config = dict(
    n_kv_head=5,
    init_std_qkv=0.0249,
    warmup_steps=200,
    seq_len=256,
    steps=5466,
)
Each number is 128 + 32 x the weight over its row's rms, rounded and kept within 0 to 255. Layers, rows and columns count from 0. Numbers have three digits each. The size before them is the row's rms in percent of the matrix's.

# layer 3 MLP down (transposed), 1152x320, rms 0.113, rows 1123-1151, columns 160-319
105:093118118128157100076114131140113229103087141115140155124164176092063137202147152096120111172127064144099133211126121098155100123125209092147127151128137085169140098158131084161191115079134153134153095095123098110132174174141120138168135093138182058111091144177112080098070162104096133116077050097087161133101068160128185095114153104111150151102145117088097129103112146160081153128108113101109099177116115095096101147126155149081153102095103108188125066112185154108091118149095180
099:087141134047067131137162139128103109155155128135097126148093125068126163174111168115119090158144118077148141150172139097127203188055137196137108166160099159176120106116129114079176083149135074121127148147201150110129138072057171128142055110142093112082137172178144116088094161130113141152139113100104120135175103114118081099120105037111136091124142087100165128135171146141103136068093072129111141120121097068156104142114095128166129153094139112128107146095098152127143120134144076
107:098127105168121163092137115120109152137144092187099131092055103091137107197193132143158057126120154115091115168116124133111148115172138154145124151129140098084100164096125182137060163156119071131113136190123158172091094130143132132106194125154118170174123105158176153090126120115106162131100136137072118068140135119074107130146069102112139107119101134109173155107084085094126067143183188124122185102190147144209182150095094132157119179156089169063159135081129105123121149108134132
091:121160125132129145129081102108182086135162135157078095119195183220125098136083146074134118102119100114165067053127103129130173124113135122134073099156109113126132113125143089140123187176141151166113201107139141107152126135106133166152142105089073107069132106169136133129126097106191068132105154163156172084107108166119134129118199133107156046155164135096169121138115128140128125130125206142164204171111125131090104153168222112107103086166144141134127136126156103121162159109085133
098:103094090116098141146130150076126145155082121109177137147159135122151138138074129119119110149129104119157144176154122105072126081200170197174127175150087102154179133106070114131157111135154102092125093106173132141131193169101086161094090076176129095138140042119155145168086158181083107113151112139144148153122070135122133151079223129083083123146158120115061181050126052173128123164123125081144105142055129124202164136113197122100103160137120123135121118091193122136172094126104128
143:127074106137136133088072177112110158153123069130131147191141104114111126072134113121140205152135105150102080164127132083117151142132055111138134186136093135180069169165169182156127101123131120153131127172163115140147173161149117174098150153114063127068089157105135140140116113151101147135118082111097140112072120156123124134132165111119105198182132130151161116162184141067104123198133155131103157167116097173119080165084040110169146181133074124123102151134174108097084168091147112
103:088140143065154160058167147077124122123132165209187097139166107101109116129140158147105105174092163111102090138126056154143167167168114102130131138191152092103053131087142102123143084117088104107146148109153119114172112090084192158195144132172102164088128100173101112108167156137110119154175121208128108125179154100085094122127147160160110107166172123138093123106118090093118088145149144139120130140174126163128115109149137061148146107151146168099135149088104085132159111107155080
095:164147080141088124099102105133083164085080101132117155177151135076058137170134147159142122035080209143099124053162135118139095134115094101075107099127105123097164097122227193119146069054155133072180174150113127136121129121135194105118182128115143176147085116115164138074130131132103147108118140128117122129133134133138110155105127123101156158119104135103089098112129016128143062131169146084103183143132159109113173121089109133128156085097087169131182090149104156124211113115170143
091:156083147105119122167141040138162139124161122110109147136116117133109102146099072168195117094150139143128160150066148107102100125180088149151082151119093063136166163128124098138114047114078057083179098139216182119117117114119058120110120079145162132124064138145171163109149157187110159167092115132137125175094131142133085090126110132146107145130133178138126176044120086070088077135158082134092135126085112144114107202067141134079076130086107190116097170115150119146125091139144194
092:101128050129162143092097136103108161135107115119156166104101125138134146121128182166104150086174139127110124071110129178192116160089163104035117197103151066127089130122150146106126128148114137133089079183128161152136097127103175160095121105098176160105137057155121164064132128140100076133170171172147135074051116117088155106143107154144197129161169110102120125078171114139114117131131090175121083115160153067075148143143110109141161100084179149143127114100117159110160055160112093
111:133096204080105164128130136160172181111128075115083179154171154149179126135087145120131166120104095115143216148139126077121136119136096179094169118126088133106150143146124125160140107170149163119107137167106126116111141124117130090136090157122145096135169143139217076084048159170097106143119172137125122094131202099141173115105145097101169128170107115188149076083140144135155123083086095140140045143099133088080160106161182110139144176110092059094106134137139130107188080116072121
105:081155099112086131162149122169135147121123084174177123116111118117158146128158094127106091150132080056081111081193125154192137178090058167162200087147089056138214152112139095108130092166164170084106169103094140129156155176092147161157199110133117126158147098117138162136120133076107112147111077080157107142066104079144159184109133054124149162163116105168153150123125134115187144151162151134085087110134131129130199154137115103193110147122141066194101130118094193076066169097085172
111:164196113174086069125090156150127101145119115136124117089146144118114130178154158097148123108097089157168197048112136098083195069138115148059128135139168106116102086128105076165115163171101141082112119182085155134166150108107096134178211175178176159131081136073108079150146107108140042143113148144161145169118153150105154097176148113118087127128149138171131116116110088131069143085146168143180147128104162116109194088097162125123095117121157129083115070160200118146118122094109183
109:069117123090147060088162083133143128141049101118137108097161095136124137156082153083088091130134070177130123181120167072160168126135114099126145115099177107093069133147124107120136144156142095081092168166056116121138111148141124111111150134114120118099084124081145122176149063100130168179133152141158089107136123147190106150124127174202178166145175150145131129132114109061154135167156121125138162122134121091133158101135102155106142192129151112128139162106184087167172164080148189
098:093132166190148148142107127165183152163159090133153198140155140156132063151120106090176148103055174135136175103187059042114155100161097129152107122115054127130179135113105132119149118152087187132134104129099099138151175169128142075081129124154161137167099144187117105143124092150123113127118148095118143148099131156108184134128110141113154177143147131126127141141063149155181129135110123120136099108127124128169204139102146071134145139121144065145117133152118166103078168146125166
088:111138144074143156151191153099160120113159111184125128129076137143144121175174110136128100080182107140125145118082084114104185079085165144142131144165135160146138143115199102109116149123114123126135127042200156098085143186162126132142135164160083084119109182139132085166203096112166106132159143082161114109145096143152149094161153135103123129162092115100117177121066070160157123116108138086171171103162131091128090131130118140094116130150153114136120121088162146084165163099170166
111:123122170079185136120129186215144097148085129105091118141100139050151138121142162089142135104061125124127132145200139115097164174136144177166164207109152153141147154117149118063147138184079098151116099171121108121117096137122108124106135148144169085133130151124164157161136114124120164142139170115128133083119091149103113112178131180100147074142125154155196103156103189101100103159122112107163189113174089121126088078153135108112083162123153105102117118081153083153115095089130120
106:070105102170141133128081150134131135164103123149172139096144118136137133121142194125158138096162115099158148177112130158169158083136098178090102127078154124161095119076085156169162159097132142066129071128121190077144138139085089249157130122143097103151148094154107094097105134149142132140171143181083181164133114155127146147108154101126092078157067100187102113096136141189120157127155146136125148099116124170176061110188138119119132159146127105188115117177104078121140185191112100
094:133073116168079107080116128109137094104112118164104127123105147146109077094090117118100148125119179106108100157130056121128079112122095155107111081092063180090149193120150176138137172110044113195148147176134178129135125118130135167158112109094138141162117159210105117102130052132139153161164137078147123121141149147134184109137121129101153108121097138098084079142113110110073131105058106130124190101134167146078153076189101149127136123178106111110148143130108101151146124081140127
102:140152088133060163140092128127157132114163113189090122086129153162151159106130101153096122125109102172113066079105087157152110164120040161130138104193142142070115183122147177070120086131154118193183099121142093133166122132143122131132108138133083161149109132067143118107116098102120131176175143142147126109070151165107154167103101144119115114090151147208145101087055156123079113178128118150195106141095148096138146151181099062112157136111141105082109168173113153175116175108144079
099:145148125083157088131140114135164213156070070126091062128144105118128082164079156121138104106152125126168109155098143181239089127112125168128160142169161131105093114169104142126115146085134099099122107109106166103096094152103046159149130133134114111164126067154094083117184129068129072159105119157173140087143168110130125146100084165096180123118077104112170163126116174135125134113115153081105111095107124108188111120167065149182106096118118152191090149154085080109085080119168135
100:168125143161116151093140164113104134142165109146114151155162130130151087138115071078110109138099110173094096173121152166144138146101066103112138164136099087141125110160162140133053100162125147084090059139165145152139146120124148158123171127122084133159116109133093136163136098129132139167106084139082148139154133148070107151093223130093164172091171126205164126130120141069198133108169135109102133101121081143165119144078106158061084102134135168112131152110171115151106187084106112
105:126095171103130119150212129132125107140140199178136138120071130102072145129123117210170139140082134115110149149112099150143075095114077133118111141000132096145150150170134180122105132141147129168127179104129119147125178153134138107122168136184139150117073120110120148111104092190136110158131079140125124140098155100112132122167127134155194132142130148084140110156107077139128044158199143146115185098182124155134085168104103107047143140138156083129126180110103096183106116111141137
102:135092161074095165121131125123109074135087160149139159183109121090110185137077128153136164106111145150106138108138150136096086092114170113104057116108124072130106138110155153099198143120128143080135133091125151143118066151155123180109129128159161126113135146159143142145153165098142108117095128171084150102140101093113069153171139149157065134089195172101152125113108184137128126161159123125093143155131130074133116133132123101124117119145134120113122171147115084150179144041132126
111:105114211020142169116127157098158159152131103102103130098203133081180125132157152118124133136144169137126113201144119065088130111141164122087214143153107113097150148148147145106148153153155098074175135086138125088186096151180159113099143157156107115138107182139117115119158094091114092156163110101077089121092127143140161132166154138138111142125094108079109129165115183112140119172058138133145105104119100137166128191180118117185047108149137144113139121099150157130148129122132067
103:102164100138116165125148144105176116137139106076133097207116087141128132135103081100163129092220131102154137143128121118048120113148138128146119126122094132142123108151141185112165165147154090121181127134164171124119119096119109120166070087097114134185109144168105111095115211150119124112100204098146149133125057084116170147067136113199148102190131169131129138191128160093138076147168103110123166154091123114133157174110182155151068124146115121093147102069133156144072159100103086
102:142101107112133105133143143167150128134139095130104132119101125099183128123098106110151106197157214198062103113127123157152160142141165094210129171147108136117103117094141153137159112139050092145128137154130084130103111148124158122127154109139171079131095137099127122058148143186150126062124229159186111113092152122132155128100130114150135159080128077176126119206142147094090114102104114154112084136111164098135122107113148070131125122126060078184103191149128127103161153174165130
110:141108119089135145121070126109186080134080166149144124175152109117148105126153181106127121130152145183097118089105147120092118145122135150139139166147086161142119132106102115169167126131129161110154127132082161088111094160124144097092142116120137155125174136183121115136133160093082122125150168148112130180125083084116078058097054115103142165118120145072159119146094115117165147127187079173197146101181141118063137120092121108099098122156108155132064078107123151083181075122140147
099:096148130140118155132126083151120180146099084156141110147170141102162134127177147163084144115081097132123153081146085132095144122131148176112181134154077172112141105119104118099131119127123200124104158089147160175098133114179100115147091116110126114146130081116104148098138083149120062152127077101129144122136140105126210119109164111088090161131105161120126146143173153140121112121138156104066122125183095205182110150079120158172153104114079169137126182158155098125085146140094140
# layer 3 MLP up, 1152x320, rms 0.116, rows 1124-1151, columns 160-319
097:114172119184177062171196107167106177124152103141164140096098110131198154126060118127111131146116117204112152171165098130130171144120095036175082108120158138095128119101163085178141127117161167185106129129076183058082140138083095140116126153131144132164073147167095143160054143103160159120154112141105076137122167084127203185150169098133159143113191127163130079088127175204179141131157145093165127109121152124105094134113128097097165143147146175087144133097162140090083157051095148
100:133150102166115169093132097106136139145123121086063121104168158126130132123166149148099092099111074163156182151154137132201139151133128073166147164163104110126136030141091056050159111150139073136148204102077130077143185099088119118097140136128155126135150165114146134105114144136110109092135128182142109153190140109153174096080143133133123118152146139081124130160140090139163149130148138149143072131124127133085104115128129114120170119139160101156113150199193142112157103112144088
097:200089105124121094066114147095158123167152107082190140074087183155100129112134122173153125151145129164093139059083105090174104117164134137098157130142158093183093122094103115170138092107131085095101115099137130146073100211120153087126097107094076132158108101061138095094163097038133160108148126064099146164129119146084130095132164109141117093121110141134178112126164079111176131104194104179121100131114106199145155129150082129118107159104162125117162125152133093095214125141169062
097:124096155178075116128152111117158073134146126159089136106091185141147110122149138168107107104151153169149070123105092159102063052136092181114168081118136131075146128103146117090114104139140092151074170165084106080094074113119144073080155058112156157103149115088098160152020136121139182097117165098212149096149143135178117120156101127106159123195129197124162096167110136133074178106083134172170168123085143119139129093131129102114101172112161096156118161120066176144092078171081125
148:111143115090085102158102120160198100139114104100148126128125128095135147147152116095191121178123178130149074110136101072155157146131129145166098117107086145137066090121176099135143137180145121147134126123130142096133127123126152114112091143123164047155166157136092184139072189133153165214164080139127201095110144143167109084122147102142149107152135148135153092087144132129075128148105121100087121145133162090107053132091101122173128099065101076120148125165144047059139121174161053
092:138153166114102135119154105099154137171112108136176127112151130149123051104172119094137184153149079122102129162185156077110099130162148111110142146209143158155137099073205180119114147157146127150130136121044116108148139107146141132119125185127155145116155081123128066137112144136139111077159117127089093112139056180135170126116068143131138194093124118129109139165108142140122125102100021179176098139140138146184113085084152098131155108035097125183102141111163120081127090105122111
098:175112211096134125183110136102154128120091124171182158095150156171146100164151110102103120147097074101123122107174087139131099077116153188203101100121139120128092119152151094120111152181173133064163168111151166121083207133122083104052116221085065121123162071104118071159138161094145074157155112120107105093092135141199142200157143062099107128175105087131128107129121149149129115114145138201093146117171139165080103102113135145113171185156098123130104126161144095079170157166132145
100:099079136123151125116119188151098104131151176095209151102083137194105124145145127133095121201085114143124097119140113130115146129075185132127101145165088137116125105152104114079130091147111107147116135142088176172146121088107139135044127156063115181161145111135160151153103096113161112125105088155188056151121114143173133125121103165059163126198067117172091108075199152168108178120159111074137103160119111154120112130090109095163124134127114056173145086198075156129163141121089105
094:098141138192136130166128084112179152135161137119170175121142087162119081126142131163098168089155123130129117131142150086175131174119156172162089088131137103143110217101171128140180089115120077094106076122134130127117110166093156200077151088130154109197159050201178143176135127074088167110117179088168118139133098092094088121094106087106121177134093142104112110156148166156164154146126088116121047137112126077077073133140118078123103170185128160133155132122095160138104099108114107
106:116168130175130138135170122175151140166159125108204122073149137143145164168129148173122083114125095134115153086164104080085139158101131151109116154125120080141096088031131130074128094195132065124120127122124190140116146086116114157217088118152145132168075091180189141112069161116119152152138218108129165116211161110116149092114081095146174101163167129143072111098085184114103167118140117097102126115076148148124096104187113142172129101168124091163130141057146180145102125084069168
093:177129075107058148105113141141108126144115108154111176100181174102113186102134107112166110063098174096126137100136103205152109111141215153122106114156067158099116110117185083121133102142175121149152207132119134094159226134159090166115116199122117097161098146125102077075061119132181073151181162184116093096127161147106054165117097128164173066181144096151163137115146138175119089110112144113100132136148123111150109134178117137124112072123064107107167161119133146094136166122134114
103:106179094177101132134156064149151148119140017123127164085149144129088105135195124120142097129147118155128123097171113171093224144145121107152086085064149115150108116059134126108093107190177146175141089159046166120112204087103099097195070168120143122156164083159112178140162205167151194123123144120127162117089165113127135123170073124081162127114122134107106109111133144150115164092152106058129119079151106095149137126123077093080148132122080052193153091148141146108139102155100104
105:143150171125130183049141149109101127131161103118121154073073216180173084173128179085160208131109121118152131115124117150104123108164116166159111133083116116167149134111095133137160187101113099112074086143147118145085131112115135103171103126131151153104157088109153143112089056147110115089152160137137088120109135105102145144155165142048164145100093127095144058151123142106077116097144122139195149173161077102103108103171140109172190102128128119134102198071120166128141142114136184
096:125085064114146113128131136130138103135123162074180136082135067109167122104162094109114155171140147074158149122156120124096134161137080082158138089091062109084160127128135146118120072154153126104113077099083089162139084117122085120182112126138117098160152113155091118157131106087153131169100099149159143124107131164102076074121176124166199089132178080197149143081156101130144124166160174102155120186121182133145207089120111091153125131106084128147116191100145101115132047115099169
092:098181216151155127096121109109137101126136122157146089107163172163158102119122123130084163116134113145091132077201169146174087152141113162164137097064146102120106139163112146156096122196089162081161147092203156121125108147145144120155077091102123105097113108133165078195111112145134108128168173130176177131129166093123171135121109129124154182065158117138141072151083105159143104089105200123164164126175166148078182162166124143137112142196168138077119122127128121109125151173150084
112:170118132128119086176090163146102125100114164137105110176101178130066149116161132104142042137132129202103110125116130071130152113139126121175098164124158083104151145131137095110101122147116131143158132158103124117121103128148114094198057143128132104158153124124122086162158131108135130098153166121163103094130100073108134137078117144163149137171122134187118135042155119183095142236154119150160148135068077174132167102115115113127102108127133112139120085115117128099153126068105125
092:148174127113136071132043109142140111192122049100099141135178102095171163110159137128104108086129102093090129108133123118102150139172141106079159109117179158101100065141072133096147088129087109077147110142167105139142090153102135201105117162105138111142176111137143046138095121112079111105169126148076105133147156148146088112126097101118141159172127143162160107095167170130156166171166114115160155081056119124151156097099152158106099119174074161121043142157166151152112139150107148
100:082139189113134108138081116154111178149186106141199106133193123044178141164100144090139045182116123092117117089143134150125109123127165192094170104136132153139150103083104130113111175128114116121169118079127082067137121094080129172151151115118052122096149030144144074119124128090097192078150136135149073145140187138082142163111173193115099099163182128116100143079087148147150142115069133098174103130114127120125147101090149137125090136187115116130129129077133146111168107195120155
094:083115190164131101120158161128081105157120149121128107110135100121135126104131120119179101083144093095130134177149098123147132154137142126131120107153122175104114184076149096134152102118116108044177101057143181139139136170070103115208122151120180153173131137118125102063155149150100084127091112192172138112083155114063124123111129125103095096129118106145112150159081177115142147148053144084113143204087145086143089105179217133046100073046159080177100147056153115132138167119172103
099:120173159110171102113106165132099133119110143123114131176166151090184158175220103118098210056208132130112162159109122104086081123174150124087148124096126093175170149126144123154139164123142128142134182093116109167169143124143129178090096130166103124135133117193105164077154187061112184160122095108103117133135141154119131137070085114099095089163097107159146090100146112127131085119169160107173100143189153176148115080180185080109188134113158100139157107049138123133072120138091143
084:154093091084097150112083146117110134165140118155129207157106170098134157090152099103154083129113100075114090127141144079133074161083074133132073093119127097157084075166115063083108144182141164163166112138114151069128133103120128188144108107174119122163072114114096109111099104141105123084167152153161177163140133089099127115097177133147097117107138108132203166159091135143094143119150086092086097165183108204125110151205124103100092140127136165121131156125139170120132120155164148
109:143136130186128067118076106073121133089124097136090139083090117146130108156188122141086182122157150115080120184101179159162141140094195129146140126130119137120152107078147135123087090059176146140083070138159134095111194170159096132106153137175158113173089136153140117176138141170109210178120132115200126107127165131054128124138149124112116114152140120131100158050140151136155126137056150121095099125139118105146116081105139159116142143150089094145117102081164185149112148098125112
101:091136161147139110160200085099133136114108156166135143156136132117156108145102132151132092105122130126098172144125135084084123180157112059154157134146112151117105093190149032130156138161128145151074120135141238119097068138139142147112125160127048128131124159132163139134099162139157188141154127149179114036114117132175120104099119116126108166114173102112149114079134159149120084142105078073146115161131152107140095128173113096149184067163152119034094125123132116150079145111158101
119:121076136114129110152209176081155145055113080139134132166101104127104145120133150122135105123124114100073145124106055171082121129124189089117126102050124133111119112154103203096122086147136134137164162131123050145139120114118190126139179077105093100143153177123086107117108129093149097119136092164092182227133128120116125139131111114125126151104160129117159125138120154098047101130092175086149152159137170104156191158136079124214063086145142103127055128137144112098178094139128162
090:128110129131175137142177117140190141101088164084161151159147087116154139128169073172132096140158162122090091062095172150177127091088145131103119166139143132135093139165096104205110069114133138092185123116201099170136119073180114087196145147132065111127150148148165132120188197148107145058097120153123159150107082134131129108064134082146148076151126099106164157121140171107138116148095159095128221099077090106113159120130143136203128142058128090128091117135120163108104097078062150
105:112161118090158093149130151143091158174090137140080151082150099086127089088122218123137156114121099188080122136155144121094124126177134162125073148143105117098155124154100125132154111125114134110149140135163086116138063136118137120140171126145148146128077196155077052132100178141130153073229109152156132136130126149170136168118170052174080064125121164063098141110172070131075109193094138132133128109071139068105121106128117123098230183184116190164152103120108127103141095112151171
109:140059164102145145140087080088087086117085118070075168111158128130073131142100130157071131142145148119080085151134107149122079166119116145118119147168039171102139127096090123105130108152172117138104117168087136107146112165153139095112156135116103115177129095154097102085086159052142125166149154133133144143119131128213130080120134128033137104120190080112197153176124157100128176116072106176147103133086132132127092123139172164144140132168112102131102183114155097109097149160134167
090:099107122111147117097143104112130170106110097148108153169121095135126067117125096158131181153155088143093158132171146132140102156080130120129163093131122206069130136166136134151180081163070116106072096120149136072136142109136131168100165127102181100133141115128127080039094156066116154181140139170152104106132099126119127109165154103110139048137163181143146116119154149117109175068120189098091167142108133160146098077126092118133178179120135187140123164150151103132107121133045123